config.yaml
positions: "rope"
init: "normal"
schedule: "wsd"
final_lr_fraction: 0.0
train_tokens: 105100000
dataset: "wikipedia_en"
Each number is 500 + 50 x the weight over its row's rms, rounded and kept within 0 to 999. Layers, rows and columns count from 0. Numbers have three digits each. The size before them is the row's rms in percent of the matrix's.

# layer 5 MLP down (transposed), 256x96, rms 0.0761, rows 5-145, columns 0-47
092:460507524567505535557483524532570440543471435565416529412454566551612577457479404468553462452515442534583468552476535564527496538434444503551577
089:495468521425501447489523535489498482599541524555531542517521516510542495498559475402559545524564433551566552554433442471491515522417487617539484
112:453435405460495584448465493522545511445493484488421404452425509449543429467476598511410467524502464568499486487534547556478542400529469588496486
101:534502543515494571480449499483488468455535446508488525512457534571500493592444473546571527487456546569549424583457516582524430494501446455492444
111:414465517567516487522299480485547471495488466441518430478508509488402441551498500463541345508515502466406478485527496535512512466532478518504453
104:520416531540511498616541597490543456531428435413577515548495536425459567518535563502458507464482463474517518509495410485502483498550480455472458
108:462442496546503423491538592521506474622445537571546530520532577477510542605500482582536470527452489484558550442493466556609542394500540476461462
092:592471370490502576574450454493573504519541446512511433469468437460465585562519513563498603521499483443549506485552511472426464542467461643515506
094:454498507427431503489499410546559408540535549473466493479538539479607502512521534481593499551549503456483544517505456584496427463570492422507513
098:454468498548607512466522441503505462497611426470443482572472570595480516546549448497494540505550445544510453482488474565569470496494467531538440
098:577501490502563539516486490523525593457594527460535468545518460541518495494471497498510550530516412525447432418485438541479582581494445650476517
096:487572537539545589469543477473499478498487547509569543376628512492481547413479534503490512570608622466579464513536463499526523467529484441438541
092:532439502529508465467460527548448425579509386618491468491476489522539458564431624384556534488496495521440500453504514568514530526528545488571494
090:513536499514509425529486577450520569579543522489459580570467533383512522521525484545571441508454487543585535526549420495422427543514508469454508
116:472536483409540521460546455485421483570411489462541626529488501513547533600547462514475512585637491497490590500563512448545497458560464501506490
105:538478465466587483526480498506509452469506556514443510453463490531506446481508494482468485512558535537400413583519592502539453565582451502549515
113:529538428426493534550364407486514454429451477472516466523556555464605555508481456460492459474529480509586438425492548461461430462456506504516512
091:502534549462477444485611521535488514507524558495502544508529428581537447424480484436464438558473531487580494451387503454527565565562506551368420
091:504495499544501615503481508541501495510484507493522505474547565462568398508516500423455526468460445538523490544548449525489477611558508503500434
099:479469559518479506478434460459555491447446510471540531555615470506491494499514438396509409489434439437528417508601453514463392558496528447458553
100:530572481445474427590504585549484502469492424529530460458427497485466512467448538485598485463485448494477481398539487383488590451441478478473507
104:599426562512540472574470442450475465459467461540470413566524439382554520580407482602492463556495463571485534445503488468546472539556487511446469
094:556562498597496532531447538532465428550484580451582464541497487597502530521494494463526439403622492567535566483544396475553536444486545441493464
093:466461544504501545488491547506474566481443508549568519495424520445504541548465470511542598476465527612462548463502500558553431458475491468533543
090:471506503521452580507529513516465565495449535487530493561515612389475458576413472451487443485546471503521533401543519443461544466483449569476496
094:433495521538501559542517420544433574549445536506440567441462582368481524480457462469485465511564472554523517525493575447538500493578539516595546
097:579505485485468467487416505558518523522420544526482399498445460431545571576408536523459457502515447460514500542461484473451457466474500558569523
089:542453486515471530453522479361528564456473476484495504597446426424431508495486466433487524503426514530510424530472536508470557522530447506568543
090:537446508519435464446593454559529600375531556482511522458444476460548417487515473481496409568554490436448548514534541509571454536510505522585560
109:468441523438464410436476471449511614354467578533472536426459474495405529576514499496528387521470543455456466454502513435477444586528502432474470
100:399554523457445469574440517535470558474455539423525479493507451369564492424418563452548538390485543550552572551543473448566528449457486527471528
104:621481487533501561524497533421503477456564467549543431527507563441459595440561527443539477518535588564470504536474474510392397561524515550542556
104:441466473548467544449607596500495517511560582466469479438481445407478591544499612510596487469527507513510489591604491475439544527559439476515443
101:563456541425598451537470429543541493491499467443485428519530474495452455410544572480440601557575501505507580537476492527443490469434468561602469
110:509544498464525556556470596587496553439440557585561554495582463488466474454474452441566386535523540506548477457482499454498508450595459529457575
101:507568520504581477397461390475400538517508488502510585523492544544523508483409559521496568435474459533501498497530450447509519556577460585451431
103:516534470484472545521445510446469527564541463487459515581532561511384516535425544446513364463591511480495432490507479555508544490474537468448550
107:560448428507499538468473542483523453439567441511537560433518520502544581542501533452525605436453561539478473513485638452511433508486599398474506
093:631558542607495559437464535527521472516473460462528497493510483500401511399413420460417565460529455482455518453437391499450534488491496467440390
094:547409517623474495413524421511468555428489513557528595432529448550507490570434429478488440440485585590433494583498489573521561539498495497495544
110:564554415498472473493407498444475435530496527504421559456483437475493465578472465554498483505525467444548527554604562568481527474441562458472473
082:532496452511552480555562566468463486547525555523620526470454454369464486556535493471532502565469477565526513411461524461424520568438403472484533
112:477438602546432464450334483524488496513423416513407524508478526485453470477485516431521386535554501410446491610529521526490438435550536456464555
094:419557564494587472494503530449530498438522500638436600559483527491391421514524484508463483470493536528542510411519576598485459589484563446459482
093:552434511506446468482472482472521498548546550494432500434392484506565442461595555454474569460496427500403584471561535457524500515489517435520408
098:505540460438449422488426576558503498519399468566496487597467512418487445528465534487459434508477524527446508518519570523506448581545559477576498
088:479501465467487525353498513609521469483477493492547499467545527451489475480572459472532476576486601573504524531562529465466518457518464510565457
104:467470472517505502568559564479504460548452563509539469390527542451523446530467463545535408511470500536455401480378441531551399399516473441481516
103:504536454421501500456528541411459519481521508468504521514601474548477547474500495534471409468506545488453474453527451540479472501452536366495522
098:469464539496521551532399527509539432511495556521509466491453479603560564434511456488517522496590471442496426552543486517528409455531420391523446
099:530552443486462513431567505452561497548475530509541480474554458519513540439533604409464469429477501439397571558525411525480420572475506510476476
095:457468521541481416532581490434532451516477434395403487403489434535513518467528496516480526438409523447502454466532519521438547469421466506514506
097:560528528451428553439516469410505490490507352485489542538479514527506408542473547559535459506520569477498551489500512433481563555533514513497495
092:437465432589548525560460552581479440498429571474451433456533536535522471486437476426474465580376477526519492542505470554460462566547492545521478
090:458497444533544434547466544471491497525489534479466387558465452556524557554468431523532579474433475528585341470520471444485506529486529526524507
096:484376501468480476472507594525535543524497512473470574532512528455409558571497528464564489428488521475427541579453476494455543466500599520446495
103:497410494498439595468524449523520503460536475424570530460526473508594514564543421437529374484477541534538457533467420535462508514476436561524451
104:445579476472635520545487506484529498428455530486559461537396474453536519495523451495549498518546480474572479416558534504569425427452515508524596
094:529487556503528467587486515564448488453499506423502529463446535541444505475541449474517437565595440527555548539395540478534413409464467414512558
101:620510536519395567520567539512536498543562511467490575609483535522525467526476541494421510448492545566372508492509506374524544535479531536529521
089:568533506514552498508560446555597482482516517442547513508530418547453511461478503443503416559443555569457478438490553471555463544484467520479558
111:567495541397451442473573523460471554510415498446519466597427462525482556491426451487456430415522502536446548498444572493488408397473441462606547
104:395535489467494493454319454482542454517510432447503518531513533552541467472404500463572404494488432454473492509533418515496565490515486507448527
099:525566463542398450507472471403491525532468528524545492472359466453504559420526506492539465486518503422512584548477600551487606458535451549443497
111:479567447526470595535473480508439577466526516530431574529539502507613467504435429443493435503501606553532458542515599549510473476468517523543445
106:443480546553504470577537496537485431590551452532501466580451490533459527446493571466482609465524505362487425434528438506436517532549554515495539
106:534501450525456412478470483418449519450582565539436500562487446587463523442478472464489500476531583476533493486539485530433418522477437593471549
097:592485504463462481431391509474448359520504443548539501498439463450505571526597444500522580460542541516522530566498343473511502467444447555469517
101:460454478494497553482569420462528500406489462546528526443564518433573497412475540436498449501426548464483542534510556528513457396534505423434437
097:578546413580526566514434532406441502544462519416513545601573413469488473503453486533392470598494460486499439506481566453514400495460519517505507
101:512464460505447413512540450483492511466522547543446529560389504422605503500454507513476481551570525433528382479487581509458606450487552510419424
103:506482556430538492503438511499506392540450521463439495574456512535525516426483503364559443446419488574498536569532488499542534446512518407449465
085:569492518449531507445565471581517504549477554474471520484550495520511387521449456490547503591512468414481544482526531421484556509519518478450499
096:440463479476455497485610540484567506478441537530476551458580489411497536474558572537431547439578506465524654526483579517392483496524486558455549
096:570504573507548552504544511694532496502579582495465458509486471542426578500483543516416675548469541462448528462591479535434592509469544543474477
096:457432485470411448498584505552499460490526512432509511527514475542570532452421479427472551564513585467420490494542495553428530460494537587481536
114:522560537569443552591465504478540569577521485530513496461542552490492552501464582492468410503531572434468563535397476509571554433542557457517501
098:443488507507511462379467527528456559546448550508484480483486476471636474509467514523453556554510509419566503511531495570475475493488451581430627
094:560548474411448605435573465417533485537626488489488577511472535482611528516505501410369404488500577553490466484534505558519462481534417479513521
087:499524473521402517370528424596425565472625528510486491426487494560442506520486450428441480526482483436464508540473541509480513476500519524561518
105:405566572497572492546420511519524466510459407482526552479434517501596503358527526572619475429481434531445424454472534544490478517433537532491598
093:478587470410454416389489509543580494440473412536555521570475446413484532439503516458557453474460434569579623538494498447530484499463540606453527
101:475489444618480557475490581501653442476569558527539504482519528567455496567421576420473601501535467581463571472499506483427503473417465515477505
097:495547541452431586406421374469517466523570430467488442512566494493487513527523512445521510536628456456465469544526491573525482505489476424535480
097:615406516510436498537491493505521516465488466493448524534493506569529483528560468455475416522562468564445447508507432428461604461408523504509450
097:543505491544434458463443526530487359421521550494561493493543515441481610524632548582499511469543595468546456586481526504464487504548487495490533
089:376433437468518570421435431513479468515538485507522494440454606486496486484483579536441456481575425421511501445472526546487454495457502603525443
093:496530467505538520536440629549459552477428509494471528426482474622441382492514488493584489535545544483544468460436498445552482467427564494524473
107:472414494471583480543472402525460503477539475518576599513554418450386515533515540545475564468523534344542474440448474472463536469459490581512451
099:524590485482560533516453395579491514506547435401517486547534473441425526498475538551497606525537477458497479500493544548551421471549541444549559
098:509438534575538450463493518538484557556488595495469494507472429444445501541470502476510556492457460396432427484512553414485522569562456360450494
114:480523509510476422539520458444474589473479586491431439517488478419500552507511518547533479514580516524556584555469468527519483596501536510549494
100:470495423399583519583556500486495479458471520554447433516555524456493565517487516482500537460535495486517402496443616465604589433485524481574591
100:561405535548545458482424528506582501498413506528542482600527500490486483540493510456597552440472498494369496484521452518491536432543562428517542
102:584485452556511473441476538413481490409455441516471498381541500492519549513372542472581510521532548539545547566554424475540527533507522494455562
103:476485430522571514460543573375556549543567574467418504536474424465515449484591462487479496417506522451510570452476512469464458473483490400425380
105:487558393473527584437458506498525565441467456569490567517492423522611448581481527408473519457480529566494474477413550512542539435603562535517502
092:500476559497477495475540504522499472477457487489459481477440477455610516554595469412469576553563534559496566541436551481413526472532469474491493
098:567490506473484414510556472462636553544463495559476420502497476441508539562427549529385484542544462448482576622504501540467529500507458490466467
094:460434506483438557587547569472478480444479590530524543486494416423609516495538519373543404535541498519451546546441534546350463477510481472497533
126:560430472482479543562499508473409558463503445487477515457470448421519534513554488589479536527524471491477520521453508551478534557507438432483411
094:600504577513502567475466568468415607563574472524507484517479503476516508507507500528508515440536414612443539506485498439513504377461502515449553
099:457491464567488480504537491515600485415517572536494569551448595497551464423529492543480488441422587578551526508458508534480473392493530432510587
097:529503458495517501479518575474443484559490574455452499483489519577610472552526574546408544474513519468516534575478442451559481595434432457497447
092:477490513484593545573521498495529481541415464437491571544541581485494486448455399467475502505518502609526501432517470501494544514548487523527514
106:507435560480466475454451503557488527575547519522595598561473458371508558529491584496447601501537477533445509546524474603459470543485497593536528
092:592526472456491589491496500502426465465530502600475423640484424574471566506497408483502434574565517435485605584516463464517485537554513508502528
097:401548513492444481449464507438574505451443459479522453609481595502420519425528604485469413545630485552571489554515463518559473569436547528564459
106:479449562425450470495560545514469489473490475539441454526443531461495427515385367396487513533464567578434502531547464587432493474554547428493442
100:485554554483459528543544418518500506515537557370440537417515558508528578589484529539514380478499436398455511526536514419525521483476445521526555
103:493508394414456476521473571464514451456502449407496496448541476474505489601481497527528510496622515530498497594548491519473543440598559420489523
102:496506505501555431491505466528523496356439552478513501491548516633461493445492549552517530446337505489594444413399480530485621552570480542510607
095:505474544604492448413491450522533479457506510535592507510489492580458478624463481491491420476488453497453462559513447611551598467592454436529468
101:469534426417466484486488498447485471462480486478496464373504428425549497519434504436461472475492451572485573452485357434566486504477405489504474
102:500501444550531521498527493533487510475461511513343398545513461528593444519437534562467387593519486521533444564482540468453520520469419518569555
100:497377446438477629434436584501463554542499501548514499458487525428528528483585422497473458467552488474559393436481484491616451483488503538501557
099:522514570423603471495507526468398504476573566399433439430544495535492488446521512517417519566570518522448491424473472515469490523430498515537451
098:531470518529477546461539522511484563499530502507507512489458412402500565525473531558526439434498545381500414452502548528489536524562601514582578
101:543456478507420583450540558425489564541475481525546504488481479537413481577526541454509458490503458446506499480461503649492460481514556464507526
107:560434553558531548627574529493467489576489505526577493538542568502488461521493534550568515463467555480425485504527463454453530509472447469460474
104:463517608543537422531555531590536539476596483498494416586476536533542511507519495476486472559466421511584460454540470478452526393435598490583448
095:434488451531574543444526423473504464522470514397615441520449525598480490441574574523466554537526488518438519544484482395390529531464508551400531
105:503461567488537383519482592398489475537496559479535431449445553477608521485482484524441540636453470515459526576587501552468473481593472455478542
101:521436544483537533495517505547509491551537501510487530501489467623515593404481430613490663506506492526617427522558563451473481498594495480490472
097:496493436551490482507472576486497577558532581471506457455560492492500519514497460444508575570481476485344482549489582519478553525511544447479504
096:531550360428442480475535525544471469421542538482449544528434547471483569489534474443547437451546574544517559439490457417517436543467519473588512
120:502436458524407477426527564515495396503542493506559535502461520454490481562446526472490444461498414501468538477491488541563463442580443467494470
100:537486464421504547485532441472433471454454512420475495470432478511547389460510552467497470515496533487469611477465478501529525368478439521446434
099:479352496490515463427526551492508507530454522473463540448483509438510542537546508494522441488512461499455406500394503460442442542418466548432454
089:553536384562408506474439481434553531484526576464413469444506569520562454514487440491506483532456518494485547575465484493488464564490570422545478
094:476546540518526482563471562514486579458487498417545539580425553460541506561460478485546523541526557537524470425580497517515372426465440472494361
096:487415543549509538499525547466484486566607379491435514518526511511486449626475488412448548504441531512520525463597486514418516453481466496482471
104:509517398579478531527478610528434493525505449546584452531534503455491502467541600548506473462478445414492494451527461563495490643589500492508497
101:590494507495534557532449510487501484470476497486457471444488450469427540483512576485413410430507502547513505545428492534487597509448528465431451
103:489487541568568551520346500561613442507535467439454495489575476470439474532463488474471416428489512419491485513606441448496464500495449565552444
097:581406507513455549533554552478474603563486591407427563592518479546515453446445452534469474454549623468509512541463454541497558520415478500505503
103:485509559524486541467465431510481610497477519532550373460507595469466499614453558528452489552482481525513529499503485523470443474528485512559452
091:430490481436498500618471457495582576444552584577382531390535440486489505493510477538514560535530445441409500524464508564524477481468436528527509
106:535504475515387584467556544586521480485507504496459569489453549446553537591456496431640472497511563452400531502498547539487435431418555494555471
096:490527532575592421496501472560539481544494491556493559619525464487499494523429552517569511522529420488566514490465547460564513549333507552496430
099:543595474469453514491584463474418514576482535472479430421471448494508488456545511518557509537595506426491453485513534472420428587561557480534554
# layer 5 MLP up, 256x96, rms 0.0771, rows 6-146, columns 0-47
089:565493414426537418490511489518501564410534468459470579403514522555469467514512538399439495525577552480496512595550452509554579434434511418573434
113:534587601501471428505548454525517434529496615558473497473416506387488500493457529516549424556475489479471473398483452515513511553430374460565474
099:561529517470519470459493445463477600558539497550482479430409437489425588474463546463483567543483547412531481450477522580533550525512488467471476
104:558548489577455529440463463447495543594502429548535532471499496481560501478464492469565513484491437461419552456459437356469499490445497436429487
095:643446462512504491450535490524531501495511573503489467488456510479492451511464482468586520575548570463453502525396545472360396559569584501514506
102:543552572466524516478485516504485459499537553464494456469334519431474557474569484515419578599683492538492526504590494458454497529478500458547529
098:492479492527560508476473462404520432491513493488537547465375539541541411442470554507561519524427464497470483465526532543427541497526575445444523
093:623517388482558497486464490481530539485483554521553596567449466503503567491435479516448530426551508563469474490472513519441505461493445493477444
100:586588530476479463523473492531496540505489522561468505647556400459526443523408474538491503453511427510503514545468526531439521471471469520514415
097:598510492490472525479483431506540493493543472501521544515456428514473544525511524567510534443537466436541493647556459450501429512434523468525498
102:469580511526489497460431398472570552447604413470497522492449462550445484531458499419479534462513592474401477461494516434532511482500510561565447
095:514606491484533553427491534525590595503544491461530502493486506427425530481490565494488557433460436493489547478439397373505448547489434559386398
082:509476551493423533463456525427530506474592444428557566469465422604521532530473498432533515463510484384513511464484516445467587485529576393570510
114:516531599559502481508545529458570402493538456586476485527456489513451565556484487480556552560456525497430444503601504444520341538462438605415573
098:453521470563553455437538520447574643478614492526430532484487540502522396525594522544499517452517550491452514488525493465608506473517476575449484
115:670566551555483522501467543502471474501568484517465492432503557556531515512497535446588463523584439435442533481527453444497479570487444500440456
100:482484474525503478402467495533609457453488525543555407497460594480530520606594502550609545522561429470400532525565477501432429495499482497506499
097:502480492506472508480459599546497490511532463513555483525381401446551483566547562491523502519495475449514484500582534507491467437505491541420473
100:514498469499495529493430520444542484485556524477550422402473485467600491443502494488471512537459525541468525422461478507518484531382467607514504
101:518439495489559444443496523553454478434565474572484487475498494533376439459508442464468474518501481370428563456615516512441485560419557533515586
101:479607460558475505525501505469532545436593491513557603398499417545534583465525411455478495535486506421474503514479488516524491452465492440561481
092:480535404509458512528544485482476518376432506468535517539455482521483505415555471438554500455461498518466472602502570563547470446494403486454479
092:529573541443508410485522549437507556460519490503468516568460601402412486421448486530497483542498511509560501507495413377556506532469539368428531
094:479548493544592383499530600581497489507489469548501501535501545489567478470497538543457504522475542528511532537483491367565533560469532631404417
099:507495440548499508545514542396528409522542386523564454533483478553588489476471547574514559435480474479539527476548466488500436500465432645464404
096:523571477574567435515597572468570431477562495472494535485462502494411499461500610428460500510456465513531563556590498503541478602442513470463518
095:462504486482493396527523499526495508507491485543517514503504580615537499513590525548553505506628447507481528472455490514495470463405615500466510
092:517537506506570476515455562379508492545513449482581470475519531490439579535521569528534578469459441502558372542433417483482558499433477426469509
106:437519517445582496518424530486489429556536511529547409506445448507490530545567505603490553516516523433484397523471435497457499490495601493524563
109:580489492461451499428467449479625555553542466472587506544514460457587381433611454422412539546552479482509533494483529459464489479499515529534522
103:455491433418496548462541549478459558505507405569508510468495440480482442485485390459545602480553524548499551554593522468554535521450422455508563
106:601502537515452486483491434437472551542604436475458560486436459533570471538478473528528485548573480482484503489481532449591505465445511584538575
101:505555527591501535525542481484519508514527541492536439471425436490481570570480583580520450629512476414470437423541459432484404551480532590433571
110:478481503441583475509491528485425487467559536489516446514432541471495498423454475426470545523559483480541456503530516499471557585482510514465532
090:467519500531448568531518481445578556503553476445560472443507465573516518488498466544505495499484446544494533547446466493459516523569558543493551
104:488631527499505453482449514525423579461407522554581487507536399505630579492443524532464493515556450472480484526556538439456556444501526560505535
105:544488539459542438553467503484566538464441455469557473546528551480538449575536496505478507491502416469529467596422461482597513493418498483503484
094:518525497458506433537498572543439405520526483517529414562541440587465449474552577620539511478487431526544462559568478488525487566526539519460484
098:603534550444637473532448526533497440535556498554518381554554572500464462561507563533503544488462534473516485530477512523394418508518539359506468
101:475565510469488459492552473426435431488506421599561533444401535400491443435531529466429569471406500401512422538561562490477421548485523552449486
085:600481497439508458546522451435568554521549445455438495554498519506477536456615504508566489503462558512492478570562450446511475466571485418481560
110:469514482500444467467486453491550405576483430521592524451412461474474432443560465422511490548456399412478478543542486457444557571515471472468420
093:540472572553468590452385479382555533471555552550532520575474484569499469596580532470508479499521450472520500447431455454519519501475557565502477
099:481471542535533539484524475542504399527538475557547507602489511520421534562551465550567535493504545499481551450526407458544440513512476564455495
092:541524464518498542567481514526509517427521543467514524460557465435608530501548503448363527497497545474406385535512514424435601541547469478525477
097:534531518490534495569567484417530519422571458447509463474535463495415447407495540589419496508484498480505505529524425431441477522398519519500571
098:464625484483550376455597535425518498496546469580446451479461548617470475534487549472451539597450473486436463485521562495422520590481533452568588
103:542476511446542527440527517449583421518561481532563583440535453466455509543530468522645437468395488503567434456457466442488457487521457574474499
094:528500459511544493505525538492428420481543491624528555512461552470501556539518608443519529572553546462493524485597486487543396530481582628510467
098:486490456372475553520570558447484548432448588553473478507361431387464493434476404492557509410486512505457520552475486479566442480448509545498514
095:552537452522548427501530521492526518481509425564562545535559472508467530504466470585481461447510484439486531525508472553468491611440420550474432
101:452513495609445497445488422494531486506521459528644495508431499502515546419491541427575552494570506509505452514530528503484579430544550457480511
098:520532511438465379450443561449519486535531437499575531542486535433590483483646576529504512496516562520586482482565542479558540510482551508474487
084:471576590488555588439539489547505462494512545583502487559523476401446485475403425373474564475509470529440394410528483490447520497515501495512507
093:668488408552424498504477514471533570490502468541492523539542442451574514412512381519465509456530438538496504457500461559530501464466455489478468
109:503528586502557417585504494521452592540471389507478497586448536519380450572464453535432515566470475524410474564428479439481470514456500464564537
105:537472479493482478472512480596545502487440545413534454487462421476583520499497463563510487490436580458517461491400587535473502539511395550460600
094:626482513512483563556538563495443443457456500498471475470493510475362470447503423523533487529564510429527447519455462456552489600524431450472478
101:538463508579544519582482472498511534497517598524453531466488524429495515425457518483456514504586500506518515562549533556534455540528504505526570
092:497481498487446544505531565544556490521608448543437510482533527420574562448575496488551523512586487484511464492581502447525448556437555556475488
103:476523492609587496528528472519551457480536428573491530462479511441515479491476631480510484538510474479609507496590529511544540614431544560527475
108:562583541497444529518490417591530473462532375547458486510510505442576479469481516459507491560413492380430511601526504524472499499486538511471491
096:462476397464535436505558556512527472413522367545402506518493534486565579498502570468631488441481504506474463400489484499572441543530522513441590
107:440457489519433547470431527474534475526485406508530547510463441510429447487512398434521611488544500517486477452427562442597463512454620566480569
101:549586568513477485499590494526466442603581440499495401509530500578486502482581444557503431573502567509430523472530489526513491619507544539493504
100:571507506413527487510514450520481449457417475498521483513510578459521497503475466559506478521445512526441438585472562505468486396450422470581479
093:419515539491485477518489558490447539527536542494500522445511423580485546523526525454554472464523498478457488542451463579477503479510487531382582
103:545515534580561465472483467578526432496501492488513447453466554486468536421508436528515596530562518493479479560587477572448514515371393467588584
103:501532460524524377577529459570467490547513410571427420433518511498410524463525407409469575455524422524495542510521462468500485501562541519519458
103:572476541404540505430484428541573536503545577457501525484456546437525422503541486517557489620515465390511519452509512429514483511472597477545549
105:542504498463442517429494473570541596415453433553568532624484486467534466554509548523517504535584415436501510529537536534498458511525498503502490
078:566511561609515460480534546451428497604517472472555472493431567462526547432540557495481540477432388476487375568490433467468456482373458420579488
099:482555610470484548475506455522475521484489543495551511468480480610446488550569518462585449541457437534583409452443442510502507588484499466499514
099:443512460461517500450492490394543550577488513501567519538475536364552511478487446393546460496492484594564516466425489431530509503566541461459489
106:538553527523506477509472481468513561582575527422554443443478556556431439438531469439526504542461531511489546581528463541448439496473538483505475
118:666502579596548438457503470494503564562475486558597506581448513525547484531474423495547485562540448445554499499483539417538508441470503478446523
102:541510520584592481510507565533623472541466364553479530452568509492429480492534486451581494566556505546461459615466435561523552544441504398546492
093:501530520480429387467566423424453520560621508483483459417481543519420483509521425478459537520534473534560480512594475503546613469429555525472454
094:521553441541529463527447545432533495613469498552586546512506518473505600495477604549490636444485497481557428489476486478497430584405439459439427
098:552570509405486503483535521425503427537448506547475497505460534482483426552507447542440564482597550469495495514533425496549430581573496537529392
092:498531574581599559448515514511514537502533535419467466583426439557558516513506538466481543538509465470404535466455573449404505553507446422605451
107:473493460529408539479451520432578449497578603488533584420501531542525461586584539516537534479558537487477510522496532572487450518432504532405517
094:495574482462597537466485523469521537505464505490501521438444483455495380416514589505559564511454456504506563402452574472572425483507462504486486
096:493547475412470486570506529462536443413562554505454497502405514565519402540550451491601525515479414477502458485570455458464415456473449545455567
098:471565473439564576442441450502497445576511434462497545558509443574465487449542517466621557510506551521589520543476491533633511514368501466467461
090:475475506574566481382485525511538577447498505595565559451512469484492479498426488500489428529544423550558462527596493507556494399526333460449388
100:430518599493437526543530525557488348585480489458496463560466542499431404457455534435437455564460489500483511502544541488514436574585409649486469
111:506498622505459471559595537517491469475444518573506359522552525540540507592500513536556561496517472462421507480512410491513424573492475486506479
105:479510498527486508522473534431455467509467451614513547447554424540514488511500475433569494581497521476500518514615379450502478525496566573423443
100:564510509519570450474489516513600417472549509532487499444522465529521484436531607445461500509536547444572447566471540518576579473375487492505493
111:564518505517547555554576544517577443427513493500521479623475542420416504466487513592520521450595523457508513545502441499493496541437434559543479
106:542534507483476530431492470603520599510511535527545525560477580549502470527534465502458527508542496461380480506490517548480521530413548522546465
096:510521444489444541423514507509536467429577495514469448482498426496354500533555579474473501644543575453492556519526457570484447461392474536562513
099:542470425526494520506593500442578385490551490535505473487450600628495596465483458465509562599452543519496505404597467521524480494460476491499534
101:500512549586509485413511448540475485590563398533592487557487435506558593437597454496433553490470468447542495505459526476432475501530540490405479
103:412587525465477517551447507532505477511542595454580501431523465536465521429472511490477463602449496483472523565481578565457390492510425540441469
094:562491545524427545439569469487547454413499431449564532552480463591426473444494453494525513543557541400524494552586455552489494488464439511520470
098:566635587545564550520517490555494494462616468461510454468530462523406556535477488424534486556458544489536553478435486446534505578348492548557499
098:510481446402563484483468546550432528471524524541520575532480520461493471474508523445526602421482489441448463489568347460582559519487558485488529
118:544657567496497431522460530490471462458526475545437538514475515559467481572485539462419523449421463486539425489445459525465501538554465544454554
088:513528587551559466498478471530470604523490464481523499567550478505548417501507376478515580433558457460479543453497557544475500532480579488465422
105:509539558440528408438525399459512591482608492504498422509501464563477519418542536514421493571508432469504472558513493491468513430439543565527625
097:525582505504415476413481473577509512489438517502519458547527522430444498527484510524579488496524417510585485446490513502551509501504387555555484
093:565487469447509511511517501453487485501502491462461540555548466395515391461444457462579534521524532540466410593563527456529515481524507517348536
109:470512533557473370502508458536483434551430479532555454588534496545429535465537470500465482605538447513486397574397494468510509565511548447432591
096:450559552490499470482600590502486583547580438473549574537524577473596454458513542520553542533486530484564547516458513526526442509415480461502515
096:528505474510519501572601518468427516462508540480531586500524446500397473452442511508468448501507496518406540551439501462511460545511532517480532
098:564493525548581490505474413441516547500510609511527494466470478512549518528459598528492511554537405506530513464479509465617474515549455503469470
097:558537452615528525445501529558489457526586428511591435531438430522517456456490378517529412531525413505506511560507517467483442533528522401426476
103:481477536441443421477519574463593487497479504531458426485367461509496508495481497579453455548475537545457473501560570406477446548508493534529542
099:548492505527474533500487480519499431481585400589444531485454409488527509518492483398568572475477476609437550596577533468442529501486516514478552
094:581577454491486551481500548574496396452525421504431426529454456514481441543514559528508514546449511402603445476498636582474515494474537480536494
104:563489608579486594476533589545450464554557527608513505466536519504535466563540429557571571592513487513518389479484521489471496529524556480429520
103:467491488490579489520469493496528596469575485552597541418447487588452490390597524442578479589560479490467510462450461518565473507415512511452446
100:536513438594580499523633466518464443558486498582554487402420537490533459457583465515544493473500544393367572499507442469563518499506428525428522
104:436458497545455552433515552502509431553519459525582492512515423496469500566495502530540529510496464517477428468503541416474473593507547563447480
102:649491489455530496473574468509492568538463577447549419498571488494453555473510551518511601496478528471444476406481410387443480444506528571521494
099:518602465507516484478455459560476595490485510515500540611520477425525496517522545425508492488541512517510478452481445371571499503564434584491490
108:441533505581532513468547540524502508562548521512626450462505520533613496487504454522585484525483431512469528447478533505527453670556421502519418
109:516527439425592471544548385430493543450523549475490542435535540454574490452639426508516547538570471525510515519481457607538527582534472440411531
098:490526541507475477479615484551574442491525468511561490404527542456549505472499487413521558484528391574460532616453560492438466462519536445506486
105:489494518508432487405466545499489442544550454541534543474477443485545450439577524446568483476497419459453526446491512425456519535489470514440550
101:476567527486520445435614563431546569541492565465529406494504488482408478502416498499513489583482606543536506482475525573489511518470525574422473
101:506568541548505510507525461538548565540435465412556535429428536483478557454500410458473501534535576488513426527463468466454422486471394571475510
088:541516579485555498530462472480503543443537476479517574455490440529548479488490523420452501571515515501516460493508519463447519413432513521578459
116:573497498566498390485504534529503497572470553547489479579403451420478495521592478540486572488491460454525443595468555474507426558433465453528576
100:513474475470459587469517490423475541534506502541484426514471482576475421450501469483505528568456517476488541451466447473556545525370422437514574
097:443609499511477502457457524489521545413604528513503427606424515551493476496449493308479469525542505534563513540506568539569466413448414535505590
087:466512546515570563492583442538479448580479568595535515483488463467419385499466474539483539491615395504522490480483492441435486482502554507547444
099:513512535522530543498484509525496436504504525563501502482511525601567538408641550428589514542465465534469502590577417535463519521502628668439529
095:576522501431567581421444451480498485443470386493503453494438521509571513512428563472518567564483524423510480512587481510425520489401506544480529
096:525524477490555451459505534510518520532448523559643547554468440382531559540517502441590488495499509510503497493480492539571456593503576484383558
106:502501496514579506549477504520581570544573511501508486421423493449435543554568503496502550522533380489536493454501482476507487641487493556513496
099:497545420605557534398471453456436492555527485496488452525448468537584504482498459506560468514517433468446446441490425418409517617509466472482545
103:495533524554562496533476374492535501479532490509542486524475516430557457588602576428517497437560417497502525467463438466474498529555526587413566
096:463547550584552503475582474400452474553508502469579515461521514526614510515502397485551458442505392505502466506483535534492481513490492479516463
093:555568581508550417461547513504418508511501572473548452453546520558502591525467433429554531521461505458542453573476528518501511500548490514431437
104:526467524513488420423523541476426504471516495451449554612546489542524506415608445487463563508523512458512458561504542492479545539448454529438418
093:515477452506404475492423462473424454503524610475542441540490403438471472482496468362494546509484482434503483441503530526440490500509444460452488
097:525459457492539593507549576499513478486488487431474519504450502529452598566439409476504530548477411550441424578498394479450530581495512494472473
100:515443472481521470477562560522519585447514555550501480568524449417496444521599480517490496523471517534461500601496430456466444420371509472489394